Weights of a small transformer language model.
Size: 10 layers, vocabulary 635.
Training: a variant of Adam for these matrices, 117M tokens.
Each number is 500 + 40 x the weight over its row's rms, rounded and kept within 0 to 999. Layers, rows and columns count from 0. Numbers have three digits each. The size before them is the row's rms in percent of the matrix's.

# layer 3 attention query, 128x160, rms 0.0407, rows 0-67, columns 0-39
095:483491552476496478484511521472459476566559472517445465436507402504520497480507495575472474462519476518460600471454509486
113:482520444554511586572558404498548526518497539508536531566531562523501516443507464431522411476485463437510493538511519457
113:485539557440449434420496505486481458501525432559518435458433421527512505559417524578486492549487541533438549538475537536
107:448544491542495499541570441529556524489496509430541463581568583507398558471502445473516467494454507397546503562491451493
093:459527501531542518518529435485525512483424525493560534525497497485456497458532525455536486448475547428532446490537489489
106:501515519445572513444499571509506531536478472516513419463453444521539501560437556530499471577536522544488470452511517487
141:478464435508463551575548457491511462514538538405476543562543558500524517455541438465538507450489527414500497536489460457
100:534478500561479452493481499531501469458455479617460473594475479503455450478503445495487524563532522489546441581477460462
096:429548470530488511552521492487514426594467507507535455529482459466509478439471479530552449490449532488539533531583524525
095:478493576414547472416483491504473471447483562517552471483437513554505480520468452483555480492479500502455494468519497482
096:528552456528528463548521431495554545473526489509531535484588523467435484555505535498521562486539486449458525521491525561
097:453580505509450496522500574441438493532514548458475480537502528422471576471534503480536507524509406454534566497492522483
095:446484563495471473466548510455518512423533479451462535491499473498494531469514446401526471540483413553491459490432453505
099:404578490567403443506505572426466529512538506515475527470498549508423537526537472531575510511466535437467537565505548543
101:457469504522437519451491451553569525469505517506499469484525520569549482453565457531479562498507501526491490530468476553
091:461492497499513514550394507495523441513505504474411434467569508530470459529502529525582520534450522517405521497459496511
136:508546389556509517579489436507538502483476480437512557555519583484461532433497467419525458523471450433485473559516495495
091:493536558435506463434550431508545544470477564504477435536500481517553512564471446511486549541424485529437492480475511561
087:513511575518426425428506484433483454510504434556505578437493560509500515469548483516476495511522548482510503488491529487
096:486547500431530449469434507449491563438493509549504451549421482464518462567431581482491562555433497513496457449514529523
109:547513509481490443453457527475472521503499498579466501446436431499533433522450564528562510501467494593448478508474514533
093:516455496514475612517550489533524439513486488480466539562538494542514537468569465471538441478542485448564455491546537515
101:508512500517551552596510519421534510536487533489535542531512514545488515477486473496493424552447497458503446475535513497
106:468511538535569542537477443506557495515496448509508505500504550536514495530525420493476545475463510428496521548514561458
091:526485510512462451541506515464445521573488497526565571478547552533457470556515487484491554466470492509527482450462487445
093:528490535520612422518518459505560511471476564516484533492565432493471525449561511489513480527437502561472530593481472507
098:467477432491556556509495462557497438452489541484469493511544568443486468546459507494523528480447476453474477513472570483
092:471529453476472498443562504602504497493533538476465560581565516509555430508515521539523559565526499494483508543469510530
100:485554504505472516419477532449565455515468583443575518462540458468543477494489477524550437514515511489479538504539452515
113:556466518464536498521519429534474532467492457479509540509517461508513566431442500501497487521469451562451456550479440490
099:492530556438499565462527504452475507445489556510462530503453476473488501522467531513508595498508501471482506600526433474
090:551483422468436506509526503474503456494518405535497551458521507460488530492497505451476478504536489460478436442468557494
115:514455546492570513522491454475454528508503484517459469503506507504569460543588504472484503443499461473469495447510461498
093:524527505466477569547500464472473477546506466485475559468507498525548512551502496444502482531488546452553476529531471502
094:435469451423504494459414521534521599502575484493446428487500495483529523528471554532523447472545479514522472532489559463
097:555529533440526479446468494446523470534531455440486442468534582532527546507483545474480477460577488487529513522487565446
090:520438494477420417535476477532455491491523504490460428486485511494464601509501500509523496512562494399480578399472450461
105:468503569491528504492527494492532515568474487517464541567504548489579423512560503505515536457483505506507487458542443522
094:466509531477541506509494448502499509533472464480505484514467519495547514426445491579382547481457505529544471555493606459
101:442408502481460557550580396542508506468484508466585551441556533526444507499451524549494487449487521472504442510520539436
103:420469476542515480496495525528558528519576569481527468483517499504475515501444454530445495555481459485482599556593475558
094:517498479563462490434484450369513457505576442528560480516514480467459475541492474477476532456491580495482534492532486546
094:490489457444498557576508547495468476478502530491464440514455441541483458510456500526510499507410492543508525548464488443
098:497440405456482499543509482510434537532448474488488452518496456465500473492529507504450531503535487550494540458462520529
094:501491470469497522505497441501461540465502470526551547555460440474577495533493555462533475500445410535456563462510493532
102:488508469522387550520464526525495423500513548503529428426510448487522566503535497544490544476497576445484483471566554472
102:427478529483537599441557517497520518447482530568500554498512482453502439495502480554517523487571468483474519499512493558
106:567504483503507549523498570558442466529421421469593468495517536491508494455452542476575454498514550553463521519483543486
101:505477518443465461541470536502451471508457560527462528573518513495450478446451486466445494399442537496461509467542549487
095:482457432515509468506512533427548447515440516499439490500515475477428488519507518436429495585454405436534531502519425493
101:541562525472440430533553509533485457485506495485462421518482533489557455493411524512567466457536518473502516510498450459
092:520486495439569526532503562463510491558520480465490496487434517458494515535506527452545438501544492550477518585512440470
097:554462474472598491467505580537460481511490496456472516466410440454563496500522521517535485548519579442531514414416528501
088:453530497506531556530445512539537508527489587510476450573537492585531547519462462487480515489452550506456503479509550503
104:483470483484475533483517513507521542505464467505483548474504492540556566480467484461446466497440495536520482515480425552
094:480424441450550511468524410527506484471500490534517562525422515499489477536500482467459503527484514545481468601463439433
101:608474538514464463467519532497519542452448526489488565459554534470466483464552508497570514487470532465500564461476398506
098:552471500508496441509508505564527496516475464447484520521526515498498521497525454560444457496441421555532534523520539497
091:469426500467440477475536497490457512551483537475525460463538462509528521552494475498477451534466503462539520484521501531
099:501466499452546599516541507456451485546452518477504485544517517495508570510530522467482527493496443540471481410512563514
095:479517544433510454555452470497460547484440582481489535564499516478433500502484568486407514470465523519498456434440488512
102:397458585472461507537544560458536569528546498497422554545470500493450478472472435474457417526471524471522501460513465540
090:435484493554555463495567466534483537522525527450527533397547531438524555452558508461470588433447531508524488421466549507
098:493483496455605441464460450505484477425477534509499433472499455470482466487484504537504480471496497466553552578505474441
096:464512401497527519509496433516564546444525547455504485548534535513474524426483514465503451468489447478487438500530496458
072:536538468472482418506435519497515495519576569517484490477505489490490500565502540428502564528446495500525469468507492502
094:424569434570525491574471426524511584489504558485518478579576544513527496464528453472545465481435491450524490560521481502
096:451538500558430493574542459521491519469517538415537537546495520474604421454527537508488546466520508451531537483500563453